Weights of a small GPT-style language model, trained from scratch on English Wikipedia: 542M tokens.
Each number is 128 + 24 x the weight over its row's rms, rounded and kept within 0 to 255. Layers, rows and columns count from 0. Numbers have three digits each. The size before them is the row's rms in percent of the matrix's.

# up: layer 5 MLP up, 896x256, rms 0.147, rows 734-800, columns 64-127
# down: layer 5 MLP down (transposed), 896x256, rms 0.0779, rows 734-800, columns 64-127
# gate: layer 5 MLP gate, 896x256, rms 0.155, rows 735-800, columns 64-127
up734 105:111120107165106127137169092079117134159084104150125111126107151137158148155098113131138103118146136145134104120142111121177134092161147146124088134101144088134153125116103127094087131092105135
down734 098:150120114133180116105145104188147132112172140154104130116145160123139137135103139130068110117126088150150134167128113078137143109080099173097143127102099148114104103144102119097131134138155155
gate735 109:086164106144154151134101140146168143123122166127102125123178136118073100148125132065112133124162135092121124092098119083098146152170154167141146110128146108114080134060110104128106103117125135
up735 105:104118115109180157122122123157150163149131157093126138152181116155113096114135138108131127068117114074180129141181122103140128124136137110097134116139163113146155151141111114107165105132137118
down735 112:149117150126099109130102099088113119124133120127119166102100137106119142120146155129107127106136133129126151146157100132124079097103130101108148148143131090178116098132149138137087104120128107
gate736 080:107126099145148078119119143114136102120137098156090080171151103127088128153148182109119113123083120158138112147167104111102100149096090151126136129112123123168134088125149142105134115133112142
up736 077:120136186117120122130129106159113142155094110193136174116117164157142112128109124185134124155118139111096133141075166161170135135162112112092107097170124148133137138149154102107092109184148128
down736 089:132112095141112136138146138154128176102154109156118086136096141107179100090140064120170116127107166125119136128128132106093119161103120084131078127100102145195152122078076118095135143103137108
gate737 099:120116109136139107126123128151108118113141133123141090148133110124099155127151129153160174165122132087140119099159088128147124146122120122150097129129155160118111174179154140138136134112092162
up737 102:081092169157141158104116126147102127178094095122115144115137136124100134128117116137147144135126139076175074161152153144148138132121112118099133130125149124099092158125129118105127108123115091
down737 103:104125132131136143149165117084130186106141118133131130111185115148151145156169108121140155104152109121082167121142158115122115107156121125109147158144063124101140112150121069139099138127144159
gate738 099:117183150125103128130117172161122129105114119110144117066117084150091151131156142138145142160074114145110159118067093122138122143099133126067102106121119130126131132100118131114162138154115095
up738 100:121148172153125126114109152150176117139129132138143122142131152093134111136116146053131137119119147109103127139143173078170094182157136084115132156113098101108114100151142087166106128107134151
down738 100:163160138154088091135130142129129120155120137146144173103091072148090124145175165112108102135100094134100116125117109144093155097107105100146121152112155124130111142135139122145157137089170121
gate739 103:114120149158150131108154160127142118136158108128129116117152085122146076103096122071136165127114144118097088138109125125130100143125129075098073109103102156148126126160082164117160102170153167
up739 100:114158131131108105121118144156088110081141136098151099104145137084118150134148168141124135155125060097131134127112111140111140126103133122139130149173134119143140157084137110127106168149106134
down739 101:078142120115169158131162121135147117170125127085143122156133146144131109131112146134121169113145126129142165115121154128124102135151136178139127113133131102118129098149148157137111139090122123
gate740 084:089117115107137122115126158080100127100134124092136132140133127160100133114117091177103166123109179127125092128167136139136044166140124136153129135159169109119137140114116140128127116127117098
up740 091:152124154128119123180103127175142143118151129124166148104121120120107120165105108127120136094147126110178160116104141120106131113116155179125128124091148105108147128111144151118143145160127148
down740 082:106097099152132132141073149079094128114144140130109138109143147153133149125121155143134129133104092144120124088107129124088134153152121136127087132139133106144081123133125107119085122149111118
gate741 114:110105134087111083143152130121098105113121108163122160137148140131108099126100122105130086147105116084166129124117143105128116099119082079144116140111114174146085135121122114114103122128117127
up741 110:151107107116108099121112100128117198197100119156126151087078150150132141127123102124124115152160108168123123124097123125117170141110109159132149116092122060109105094160169130131136133092128143
down741 106:105136117135214160138170101102103141107130151149139159090163180155121132154136145118165123115106090129120090110128118094141111118136100106170108144162134130137136110159127115100163103177097170
gate742 103:144121168133141114105118153127147149116137181110133151103131122143119130149119127108126082129122092105162108133092108133127153117133150129119159110131139108116149098115140111112115108179150122
up742 097:130097148110122090157107128099114097156128118134128150071159121145148110122101154088078082158135163120111132081138123090126141137150130129116144135155140112125119130117102105171126132134159133
down742 101:154073121216127179112143117125140142161147112146150092141114148118149116157085132112109123122136117121142114139123139127173121127141126132126121129100144128128095151130132094124133121134082128
gate743 090:113119185163185099163126144124090107103141152132094120115132160127150154105168131147118095130064104136115141130139112144124183146160150113097131097146138128117105156101153109133120120131101120
up743 096:168118118110103155171171100147173115121113097100151172084141139114138141137180103094157151176103134113121138106136114128113127119133100145151101125131096137113163128158149140113145122117135119
down743 093:096110114123149099092131155101144088113117148153107124133105113143113131142126157142134123076118141133167123142161127124153136104104125112121180126075105139106091127142091133131110150099141136
gate744 107:107111152146111129102105127132137111136140099136168128132147141104159115145115105143124131092163160148118102079127145108130133130147143077095137102117099113133101098105117168150124130123127141
up744 108:126158103082139145132119077127150140113103163127105089159122172118174137115131126113105096116182109078113117095122086147139161143109077180127133180114133113097120156126167113136146103149137149
down744 101:116120154144101119123125149151135113154135097151151118125140120126124151099122098142144124184090161124095099170137128175117112113171076103146135103119149084134146119102150120138101126149157077
gate745 102:146112141175125079130082110163146156129095106155139154107109135150194142135110139110153133134140105115106093126109146124139104130083100106116144147129105148125124161112148135120130173149138082
up745 104:165115122079104119132153132121131138134160134103124109114136163111136142107112109122126161144096119161141111081172132114127134072152143115125120100105091125161154170109102165116150076127176143
down745 102:122104130126139155140157107136135113124168108181125134120135108124132102091122118124152094089128141089063085131132117124129127116100130107117104127120103121164138120104156067127114179085108133
gate746 099:122142122098137110138115112140106130119106133110101126117148129171129130133155111130126175090130101132158140120161123136087138115110153095143135086141110169126132158097138141148135179105099155
up746 104:165152136152132142093141112146144140092114110138111121151095140161107140119145110138115121121174090183144109139086162152130147171120135143091146121128120111163095100108125127125118144156156160
down746 101:173163126160157166139097142161097168138141122090158140131087115167138158128135164117111159132144157116116130134144116116119159127146124085109133086112134132136131145098124156152116079126133133
gate747 084:142113094117125147151152086171138139120151130155147085130159133161082162154124096115126118141121158113160138093094138136096111111126131131093125165155140116098122142107158155152090133116164130
up747 088:129110084133087134131122141127104078107126105138143123138078105134113121134153124146144138083126104111098112112108100118158104146095074141155098143143115114127119105092100186124143143119091132
down747 085:162109118132139147129133162133103143128118121157134124162113151112165090096144120136088101094124132173162146102127153127126130078138113153131132119122151144141146075136121125106156085112135141
gate748 089:122136133121121134129090160122143095118130077144112113143156172119124134102112103129135180099142134107118144128164103118115149129152152130138158113147130056113100122114116088154150128102090163
up748 097:142179138136133106112146184154130100095136089178127102107105157147115148086146177115097129128099117087101113155145156120146133151089133068153114117149159125150180114098155108091122159085119146
down748 090:128123137114126169118152132125140099137141183110077112156099117122089140156111090149138111115139129138149161159145153100119125103162145172089132109091134167146087163068112152134110120161118109
gate749 100:129129171109097102106149160113095147133112141128136145146149153205145113114146127098077105132122103140104140099148096146161118141092115091148084138129131152110155121131132116113146103163154103
up749 107:174147135132121156128085115099102167100125089098121143111110150157160120141152093096109087128121115104125146161116147139117158130155101141132136146079149140111137162125126095140096134074117185
down749 099:150138117116106138120111148101173146148157143121103118109104157137131127142172157126122112164148130175132117124106138100129104128158148118102116098134127163117133116124113084147112119171140131
gate750 095:109097096168086125170137139136129134149125143148137112108151149115107082115120080104156138082134154118157125157141126165156143166128173128165146156109151115141130132151097143159113157114124160
up750 099:118178123094100160110187146143124169094107121126070168147087149091120151143109138171130136088121170130100151097127124097093104130133156127113141118116121132114112093148115105126067084131158109
down750 101:114200108154105146118145092163082119135067122124114109132138087114164128095108083122155135111131127126136116110169143097130107160130125130097140154140110099130129123119101104151122129171178139
gate751 088:128115150139098151124129142125131068119159125131102091170096144114171135117102120128115143128148113126123121129124125153166112127128139090132173080157120128163153111125132086127133132158142087
up751 090:154129148130140128121147158130114151153117133157113166080124128086042135117125120123121141113127149123133100104111163116108149150098147118121104104108150130128125135165111163123123129107084107
down751 093:143133116179145153131150120131177147104120133145104104115140115172139114123127115111159113111112131155112095127104143130145105112148125129127141114114162131112123097132148073183134152125151097
gate752 095:113162112171149126173130117114154128094125120148144116097156152111129161128156136128139112200151096128163126109178100130080148130123128090135138144069110095111159130149152118115159121126129126
up752 095:115111157102176107195116107167148111150069123104172135107131131113117140120135152111102090106132107104150106102116131128121119132089105114118143122124170144117151157152154163128103134117107120
down752 093:126164143061132128120122138153130068126175131139137087121155119124147134127087124113147124126157163099121131131125121163143144132171145142095134130138142172121137164083115159143134127142109151
gate753 105:101148150106151088126090160119124088114178147088125108127120081146091131179153132083152147138112159129159158144120122121138078132118150154109117144156111153157114117125152143132106169142101100
up753 107:131134204146206133139069141121099153153117154143106090137151140102100137139105132097086097121144120114138121169106165107136106129119187126127147146118136106136119139142096121129116169164154123
down753 110:116096172109117140129134109124109073131127123097072106111172119125092118133104152102107103146165138120142121106127098124100099178151154121121131124167129080139124098135167108097130114201121148
gate754 097:141143161150174152131152112138116126118145115136150127131161127145127125129108097143152099153115151135134127152161108135098130119069131155158157100135147089097082126136133140115156149147135125
up754 098:124163158102146144132149176148129111148093118135117111131089145109106092129147187132100116131158121108144124139147117091117156101161109101084115112129129159077110174113114112109160111146080122
down754 097:156121114099133122103154116184142136122078130148114143126155137126100125135160109148137143083118132114119113121135103109124119184101161137149119128155148142140117092114132117168143119158130131
gate755 114:120120114168114112151148128170166163164181138173096162137153121154127154152160133181129101144142133142144108113134137134105149103167108141133120135138113143110130154103092111135142149108149105
up755 103:114127127104156171138166171105120145129097098086131092132124127058121102149181080097135110127133092128146151180090117130116127171151114084148129113124138097138091148136123173115145157142097107
down755 115:085121115152098126145167116135113108118052124125093150126109143126124090108128144121118151159123118132112114145144162125070097145141140148147119132144173160120172115114110130152111114110112109
gate756 105:123121164124154141110117151179157144166103144139132144167158148146078142123164137095143111125117081171106113113131156088135116101112096149114109144156097105126084130145127138146159106120173118
up756 104:110110108113115123094159133124156172090133114146140096109161117117152143134114086083143136117137128148060086168131189127111128072107075141160139120125107117129136128122130124150128123137106133
down756 112:140092133112141124135176152137125134133156116135105127140129119121123141138133147094147134116115131097150132110133156090128076114140103093123134133134122101143110128155099122139138127172132110
gate757 105:127131148124127133128129124104160105141121096088081131171139119143131159103113121136128140075138136141106138134150109106134088084122166137127088143133129171129085123120151148185132131127153118
up757 109:139123086168147125138160143146128119183147104110091093143129115143113117143161147154124141096124124130104104140162118133154101071092136122127105086127136176159133114137111151095173105131081122
down757 106:097137104218165147128068135117144120128117143115139120124109101125137112114117145154179110118157120143177130142085179141133169115174125169129177110152125112131101153127157142219106127126079106
gate758 109:127133120111127160098113113111115105121150171101119164146148115131133100108128112162180151067125112141107118122131151152138134127129115153069161070141108114110136149146117120126123113097124152
up758 107:135107171162114133144110137133132104127141139132154134136122131166137131133136106134100130143141142109140129125132117133137131126107161130120100055145154137125120149161106138166105144137139134
down758 100:109155105103139098119139134163100148129112098152181149095124106089155122177153082117098173153155171074114118121174103117134119142171147100155146128114125120127135142123121144145140139115148142
gate759 085:112082103146084115115113141155143089166147112094134127128142151153115150141142110155102142164126096153157141098116143114118188112152143161122108092150111149153092133136143096146105092098118135
up759 084:145154143123119133150147146187085143153152172162094113169119106119134144136158171098125078138091128149111129110172126129107131119112128136128127112146118141093132094145099120102174096137169160
down759 090:124210162144130152086132139084141129092133122131154159114105111162126108132142117139100127110135187127138167114089123173155131133128137109121115093133136124097124089116146117129132156161141103
gate760 090:116126105129087127134132104132176125134103133114129123109134102114124102091091137122124079158111068150125165138130141109147146139133139120148161120147145169173086074127117120138137186116146084
up760 096:163090129099126122092128105158133158114119155099126140112145108151113133099097099141112119147135120133107133150138166109157109155086140112140178180081112102136100131087106144104140111117137115
down760 091:137112109164107145170142132118125119135167111151154136118161156127119171111140149132134125163130153094133134130149095157099119144152129102118108085079136163116151126151155124101114156140095140
gate761 111:130140089116133166055144082165175118117107160113135174157136108128114073108098111120147135119127115103144145088084126121122119119160124091121140137103111142135142104120107172117103114165115136
up761 107:107121158126132164133158154139105092126119146099127157137111150145134111116102122132163155169092110143155161150095115093106119163108110149140132149100113088112125118077141159124163131141146116
down761 106:117126111166119142118115137098135085147155140119150136143141132104135171142100155116102139148187165109131111128096080153140131105162100204115153114135136149120109122118138184132124131140143153
gate762 114:134143124117134172116111156140122149116113138113112137128188139110148112131124089151119143112120104122216100087157069137112132173095175106149107160113106102123105112108119115099118144093130094
up762 112:126114106193169083140079118137139138143112172133120143142168074126165131072082129141111103108154087119124104128159124127149111091131115108125095148142177110158117103144115139143157130178145136
down762 106:116131096075115114089116112105118081152162152150131125071109123146099129148095098114138131138136094097111159141176120117191128116119143113116140102135094135175139140133128155146113130134112111
gate763 117:112099115152110148113144132135129135144108138110124096118076168123115094120126125188145115137132125167070103146100155118080178137127066082104109127133111138146113106146146118104146085129120093
up763 113:115197151164077153107122172117111118135132137100112120125117124125104128140108125124125161154136106116167091090110151171165108138109128132121131190118149123124142113131107133134123115123083122
down763 122:141097119134129139086152124123091145116126123145145139156157150147123091155125116108095189167102149142143135117150112158156141116128130178163156130142130159117131186102104178140090160133161123
gate764 113:126163184163066099164116098135151109097099111168160128143142145126116118117113093136180137135122178159113131091116129099089149091128123174138140122111161156110085086157147115090156150122133141
up764 115:115174144099144132149130134168130125113105150152081085174165146089122091083157143150147142127131158142179131125115118152064161128113137100105099094119145119088197126179124136113135147110119186
down764 108:175138127127108141115115167090129165125121084129136154084128116130089138106143127128160121122104121151108141103110128126145071163138140144135132119078175133135113173167119093126155150147145124
gate765 105:137148101115109099092128135180097118140126114115128098157121149123131107177135111133179159143102124117126138129122108163101096120128136174122149138160125127087163131137091122143113140162129081
up765 108:108139093112157104101099155137090124159081139109124159166077101115098088107088090125145140143164173132048148090124089133105139079126112146139131168144126131134121142105165137090126100142113133
down765 102:126159135152071097137113120140144135080077142149127115108106157127150172113127143107137153118132131164153120110173133120128080137147108157116169089153120119092135123136143126148104125112147115
gate766 105:148138134126159075130187129131128149107148150096106095130073137148111150112122107131080120106138111147103155123147145096128093131135177121138106119102110131135153080130152126173091120149138148
up766 105:158147143175124126162084148147128077112129144126138115158108107118126116140108124141105166174132142136096107113162121151149094143168120137128138094118172094137170133178157122109155134155132143
down766 100:143107133129135119117168121105137140119141099113138147145149181127149128129102141111099100109137099130146121133134132112135126148127143109146125130114085171123112093114119184120123129136074159
gate767 096:105126147145101111162107127101146121144154117146085140183145128112132106147160114114104122126130077143092144160133092151101126145155128102084137119147142114122103123099086127108108100097119109
up767 107:127114133114157114151151149160112172080112122097113130124148112168153132122102151132134153179139175149160139097144163148154140141050129140095129132122112159090131099141125132127147120157147134
down767 103:137112110114089111131161138121117132133159143139169114148142109118182097098101092135144131120105116134142152134142120099181151106130140154123104141124131142089109151116129089116120164120183121
gate768 092:127109116095123141146128090123139087096131130082098131135150121143180123149128092113130117101118110108090120150115121133088132110073138136115139090125132124114153145121141109145130111180140118
up768 090:126126112124136141145142181122096148120146102150197108097081126110086148131124128148111105157111132140160144143134140120155158139105126161138122137148140188163143119126114102104138128106135136
down768 096:120173116092174121128127117112113126090114174101107045134115196110120104148124124097122121135098124099140120104151091122117104132151118153109133136146138130119143176140119105150119163106092107
gate769 086:141104138165130172142107150168125163158133159071148105119143091104062167085132148157078132149108125120113152099134102152169131135130098140131120166113131132120108139133110130127097104152111162
up769 085:152089132154125134114123156122140138143132154105174116160132151110135137125135129178150124122127126119155148114137114103143142139177112170137117146131143099119175135102129187149144102110111154
down769 088:140182076115099168112087170118120116137102141075176157103083112135076097113107141135121121114129106129113134133116132159164122054134135173129113139149092157176147164115135126137127086137110106
gate770 099:120128134167097096132145109159150109140132131088143132121163121161115154116112103094121172140115163099152107141124139087097096154146136131138104122148145160164147136125140148119154137088078139
up770 097:136114126116133088120075153134136077136123172125086091134123140137167078170133093082115118103092137132074134140130115162159158122146136111107132171104125124137076130132120110102146096153158118
down770 101:095174127122129126191095168139150119134104170136119112132118106059109119071153148131105166116148129100102106085145119124177120162130134131111141116107124095130151138067146115151105122142103149
gate771 110:107136095178169108099144108119094134184123136133130129145106153124098137113130119082130130139130122149123127101133109142149126090117155150132141106171160138120136140137128132102103145127149171
up771 107:125150126124133157141170121104090154120135125116124147129111152078105139152137100117092125151115123095150133122167150119131130176103149114119138117125125152140115112089169155095101144113162136
down771 104:154168115129098122096119115089157140167122124123142126152115154166153147161110100141128161110137141176143178145151148117157126099151144131139133126097112163168118131102142129146167114112137072
gate772 079:103118138123140108130146141163094091100125142089146110103092122146125097110092130186107134126129126157173176125113150080123133097150083113127101107091147122156158106142089131146139130139155141
up772 083:100095120102134144093139087085170160138123106135123140151127165099131119147128092132116136089137139112124114157135114133139169146140109146143132113142123115125135131128147144098138113130184142
down772 086:085097135089099138096115142122123096060151109155127134138131135104121149157171115138117085158114112119115139086124144163127117152125117137107116117160122122123121107095145111115151073115152148
gate773 116:119136120162166130105108125110118150119101157123113168150121139125107084165149150116140104154127168097157114122094164094092143161135148082159125132137114110105144141144129093103157106178095167
up773 113:158176119136157155160081131128171158144141109130112098125129144128158170166111130134125153140070146130109159098134133136120120144110144106129125112147144149149141123141129076116146135151120100
down773 110:138116136120128165114131153064121157089079146089131149140148096134131110124168153158125194083109097129103104134185155118141128130106103146131113155128119109174152076147144131094082126124157163
gate774 094:145123147157140095103113166153113142113101105076115146135101123189138150123156148107095103061098143106162109144126120116119089154115110099101087074164156141109127125117156106131122061155187168
up774 097:124105143125136144125141131150101158176147119130141115087126156082169132144146136114119104091137114154097084106117149103152147134137139111123140144138147161127100118140122139118078128135099138
down774 092:140154121104138109142110103092177114122122099108127135120142143120124136121129159118169127084145141160182171146138133125157116111121142106107144109125148155135120180132106145148135132123116131
gate775 058:139122146151152141143122113163141192106119153126116144168112138144109141145105131139115104113154128102102159110168155096180133145128151094092133162161124128120129106151149128124110075137129140
up775 058:127119116089098150125102147130136100119159156173142112108113157101125094129115112134195137136107186149115117111108065162059131154109088133126178085120052115126078124141139113128128105130137174
down775 064:152128135155151143128166120160176126154096103096106132108120149155111117146156125093132103120067114160156153100131147122120146189107160139137146138158122115168132145133155118107078129132115163
gate776 104:164158112160149150116128102082124182177163081115106118076147104119118158105097129107113145136105138122133169123101141130105073118140105142094104145145117158144111133173131122142151133143147155
up776 106:111145101160145117162070156135133162185153121156138135137117129143121113108133144148158128107120086091122150126129124108142114177146121122148095168129137162169104114109081137114139151132145143
down776 107:127141114119133156113143119110111134132120074173125120132096145123132121098107125107115137135126120164140150145127133094127121134134120092139131168147120166105110163140084111135100119153152136
gate777 105:138155151106135119131105144152126110117082129105118128102110112100126144095126137126145160109090086126123140111110099104118148179056109128139154149141146138113175094093131100103103045110146110
up777 105:114147122112096135114115136097122109171167121132094174110152098095129153144143136167199170190095116132140122135174086135095078083075119093089134114139130169102160194119135144146119105114150127
down777 106:125163143124147092157122161115147101108117108139132109118118130168115124081082132112080140124171109137126130095092149110135143167107045126123103157140142146109126141111177143127084118152111131
gate778 120:141134160115175124091121127099142108128127066141116131129160109162114119108116140104127153147089086134136148093094117103182116112101167138118131120097133127121131159099133102079120103119130165
up778 116:113098117112107099134128133118096156109133117111090117100195135122113135136162169125184118144175100148152129094119121140131125140123121162122082149126103146114143089197082127111118131108155121
down778 119:152125137147133141160144084095175158101129107121113121170137130113118148120089089129113113125095105129133124131133106119112112122112133106126128162112134160120138097135125105136124138121118111
gate779 103:091116154127157104091146103101129073102126110115148131128187137087151087168134097138119107137154116089141097111136116169119129094072129116108124153085108117127113152125082120118115104095115111
up779 105:152091143139118125136106088123127130127097140143108098118148121141156156112140105168148088169128146108118140169120147117133125167144120140119083112129156148098136122123119083130124147117152140
down779 101:114131152141063116145109111156149109138104175134136122119120129118104118129156132109131153161142133108132196148088155128102097142148113140178169154109148113177130178132136120155112132118141106
gate780 115:142101108080194137098144148126110150154163098117103118138092168126181151103128155101154116078127078123120108137122129160118104150113126107125161116153124152174139099181132159082123135148126090
up780 103:139137147080120115154090156102134135123165111169129120137119104133098161152121132128170128158109108085113072107124146114154095145159149125143150094145106102141149120108134116107127105094154118
down780 106:122113117117121121126125137128137115115136098138082121104132113087127132126176107140116114129130166130094125141173131156115123149096115143113155161152146158092128123122151127114124130128127129
gate781 113:124101090149096095095170109082153117156131125119118151112146162191125182119163122150102132112159115135175152089155103122162105111115143135115138139155153130104147156122128159102125097142136104
up781 108:138129085088154141083168158120113116104104109148171139099104116140116151135127105119119131131115117107174131116158125123158137121114158070154110140137120170111131139118101125129169154127141162
down781 100:151129143164133149179056150117143128112101138109171141151139108143142143119131120114147101128151135120117121126137113106149142150083128121153122088141099087189128105111118102128132117149148104
gate782 087:109150150091160141138167139137177109147112124135121116129145155133155145081129091124128109153091142178093121136185160118171146103140140097103117126155127112156101136101149084122136174118144154
up782 085:100129135113138103105121140153137131115104133172135125152137150147139147091149157162153125116121162173143156148133130152126121122119164090146100129167119121120108108154155098147135157146184098
down782 094:153118108158091127127124126108094147134135120168156114128104145126094087200151119154103141169119095103138148122131129132131148140137108142101134158163125122111098144147143120151121178112097101
gate783 085:105140120156132121045132152138101152164147119097110141107130150102138124186136142094103101132117117125104149101182173154134087116112131115127123121110125116102142106105130074138149152148160137
up783 091:108160117172122114114156139118114104134127144147105099140163120097141147112103176109169154153166109128125101128148135141119104126142110161069145189123158101112143095137112110151112101098185133
down783 090:133142122126153109102080148185117114166176147152110117130104162101093145108125126131134066132124108124114090155147110131115144125099098130130127141160156136104160173113119137122090208125139076
gate784 102:125111163146154097151135135137153135091115155140102130156130132139149151071139136134177093077101128137109146105113112141083149100096093131127128111099155097082112176157131143159139087155133114
up784 102:090136102136150177144062164099135108150120138130111173125170126119109150146105131125106098136112147134121099085086090134085175129132155157179141113121164143150083115159101129141122100163079106
down784 100:103135137172162126160143088086114150144141173162159157131094121131128145095132164118142122120121159120107157120146134139087171117106133111141142113087137129112092153120111101157105084135165102
gate785 109:127142135106104102136161101129157118162141138130105113130145142113112073128144121088097091146162135154127170117132165132085159099083146106155152111111126139147092102135144151114119112104150146
up785 102:138080139164152117149082127098186131123103095111092162113141111160129097117102143101151106118101193127104128183133122148129132152100100136183118125115118115150117115140087154121097125122127139
down785 102:125138124157118114148179125092175143165122108171169146119157100108179117172131116103176144138150126111171127119093099112124149140108116133141147104119108106109107161157115091134120120162098166
gate786 100:143184131113122157123140153174126114119118114101144115095125125151117139177164077128131094165077094149132139123130165090115143125097116133134121129140120152182117163145138128120170102106168140
up786 099:189115152156131127096112143127150069141177126120159136117132119142076119117170128143138140158132093147119121107086124108129145103109095098121116121148147089163143147175113121115147120114081119
down786 096:101133155135157115161105098119157129139148135146105146140113139099138158149134146128112152108138130125121093127143166092135188071131159124096075122164176171086099142113087119137110095099150082
gate787 097:125074127171142098135149112097138142143144183106157152112154156129103116124122108164107143133172135099174113122144154145169078129121163113081089128108103147124157085088127118121111091131150150
up787 096:128105128136132157181094135110175152126151186144152159134154118128125169092131141107134153112128099152183131128155174133122069120123123123080141142121149142122135127082127136154115127093150121
down787 101:150115130092130101095105093152129223141090151144154160155095150119130114099112152118126102139122108099129133120128166141117112093096106082111170147151111080117141136127110133160124124172126133
gate788 088:137115126122150099108123160146126153161078146097094112111112131122151102124128155161154154149126153127122129088149142149127104138143101147103138152128142135097093108147102158124109149112173099
up788 091:101108142146168102149071153128134081134114138120152135104155123126098138153111104103103162122090124184124106111145067107168100149137115128158113123113120120100113106135110124150104138148119127
down788 090:145108151126140106127124138124148149136157088134122148106115169150163080156168102110090156068139136108110137120124124128172147075061154128116142144120148108130141138117131108166136153177139115
gate789 103:157158134111099127123142104160119105135132109118124145117099149105126122109079104098109129141112148127112145122179154160101123186100147144067121120144118151132126113118155113111111105152153142
up789 108:185150141124110153123154172089116126124123160120128146150122153114154159132119163101101120117148132145159113149153089120132092090166138105174133105112104149052115142141127116172158138123119139
down789 100:083128097103141129115146150147098108109141135155123133128116109125135101134138131139125132111132102080090124121138148125085163115109142158110110127121082147120115121130144150125098140118114142
gate790 094:067095112154128142118142127153120138147102101091095133121160188103181119120120098078121123139112134166162130121142103105095140126110141168085120081131147135074158123134124130116119143092130127
up790 088:162159165123162134119119144108130149135124158109084127169160131140131155109123120126123124143081133135114161142158121148129106120111111145107140130113131133130111135115163150147152116151118119
down790 094:176173125128093111176080130158119115153095143129124150131094124110181141126117106138129116079160140091116119156106122100090185137110164096137141161136113111115110138112139120120156126142109138
gate791 090:134117120125114128125116092139124136106114115122144106161136134146137168172142130141141146095109173099126135111140105118074136133118139124104114126139134128142114102135172132160117152175104145
up791 088:135142178148137137130136123166140106143118105110122142148110126155124138141175122157150119125146121124111115104125148133151145147169125121130155127139139114147148127095142116142153139157163147
down791 090:159141121122133137120136114128099120145162104131128158134129100148123127138160128106102131131136073140104086133149104126105135144123137167120109096153126157163136101145147081160079111116108165
gate792 101:093126137128135205130073159130123100106131190119136154100088143079124167139139118127104073121163163135161105145136145135110154112131164081107114096117171160144116169157151131112139097118129144
up792 105:130115082141110120121137124135102117150108094115097107146153133131130108140108146124130145105129128139118121100121124101170138125118168161085131174147130113104105096129093133160118138145074159
down792 103:144140138159131112116128155100154153131132146134140119129115110125161125116118117124122159142143163156138128150171117129143134151125130121166101128106120124111149128117113133102112117149165156
gate793 109:135100128108113158079120119116125146137101105121117114148138143114131153126090143176137136082102113159152133095094112091143080094111070137118127122124110139137147102104138132148155155105130121
up793 101:153142114136150124115119138123171148119088134107126144113127120090135138117108116116130120163126164123116124092128127086116105117109105117128141099132095140107138121157124146151071092162147129
down793 104:110078139119111092138108130121150155111125142137113159124118138148141160136069170167094116116145158169153156129104118096144139152080123139116147133153123157121143130102186123133112148144129135
gate794 102:117159113133132102141144130214113151170140114126138134159143128144121135142123105198102149084139118146134135124145115139114148104115139127121123144132123166160110145085152089105140130118097131
up794 107:138119115159106094146140097119171116181144151118098150114101068148079154119121128111135105135180129126126118119121131116125133120125146140142102166155161118137134161094160169110120094120099087
down794 099:118121126127147114150061118147114122120120134113140114135091090126129074084120174100136125121067132136156164159155094124107127131140113131112161172101138133080138135136123162123136151138148104
gate795 104:141100138125139104121195129135149182099134190110190155126111119143143090109142102098119128109108138117110115154084139152130137127134111115141140130152133127103126162118146099142145080104121127
up795 103:140129196167131200118144106115135112137150098104137075140097129101118141134129143134138157119103096132104170112121139153125125121127134123107083117106159130163106108168129113119162104135098117
down795 107:176101107125161132121153153144129120136190118101149167124095153134116179122119117143146136129111121144076166112135155131165136144141136117156102138140116126094100118114116152120156133122113142
gate796 091:125128113145112094152142110152166150105127122132130091086102176100138134100140136181152121150092123149122141127120168125117138176090120150120103174116137139157129151097157123153160125152159127
up796 095:103073102142160110121144139135105125157152134117075100132136123128116116120104150149103088124161149146122129134124098094137103176157146086155126097156111168140118107118124149122095124140122114
down796 093:163109143155120130107113126121160119126102130151126133119138104112094067128126118151117151134138115148153125106106118130119139116111114143094119160121154113105154092131126160131147167094100177
gate797 089:139121129139124109158130150134155154168117146099147143147133094074125117122078128085139086117091091129110116154101115127091116144180098143095116123104109137168128141160132173120112128135123121
up797 093:161138147159088157150121160149123107142127108093089139101150131103120141119115127147169136122127071095127121155116132151115135130140119145086101147130149141156167128149134146099131139095138122
down797 094:125117147171157122119086152110135142151162117136103108120151118145179153103162106126139123113119168171162114088110095109095157125118077105070119152127083136151091151127133096154097141080138094
gate798 093:153146102166167117125126127162127090155152062115096145145115152135144136120121168178134135088127142109116163155140154142123117166130160132128119096116129100139117086119142116101098132154126133
up798 103:170135172158118096148097089169130150142104100163151156117132155131137148159154102126122105107122173135162108141113107163127142144142096144103120096132142132074093140121111097102133103164128070
down798 093:143090113137145124141169112079126137126117126129100102125170087121089134116111130148125087167117146127136100166128111108152180144172108106081083125145100138163117113164121120135153136112130141
gate799 097:101159133134151128121119146128147098114102102108157168137124121154128160088120156154111101105113179088129083107147153106150155125140164155113155134148164171136136125105123132114119128095109124
up799 098:121098102133130123162111115134169154136122107123113153095114085171125100151146105133113136110142165142154137106121116144126125114155177169131160168153134144146147138131149158116122144139166093
down799 098:136110142140122137120106155112189144166130127127128131114120159143150130122109138117119103077094077108148114148140115125101167122116136163140120117080120041149113108158113185107125131176111128
gate800 104:108149118154147152121161133114131142177091130132111086126141178094096141104110130135124117128122123105068116155142123105084120169109131107085146166121138136162127153117105153112124187137148136
up800 101:155093137074145158078134143114168109128130156108114144130123099138154118121107117136126125101114115102153113165093098135130138124135128148147096086194137115130110146113134173145101097071104124
down800 108:100090120131105142165150082152088139160146105136116149131105136145118126159155113129095156088125161102152114148157117101142189129129100156116109144156174092086145139120174103127116140136135100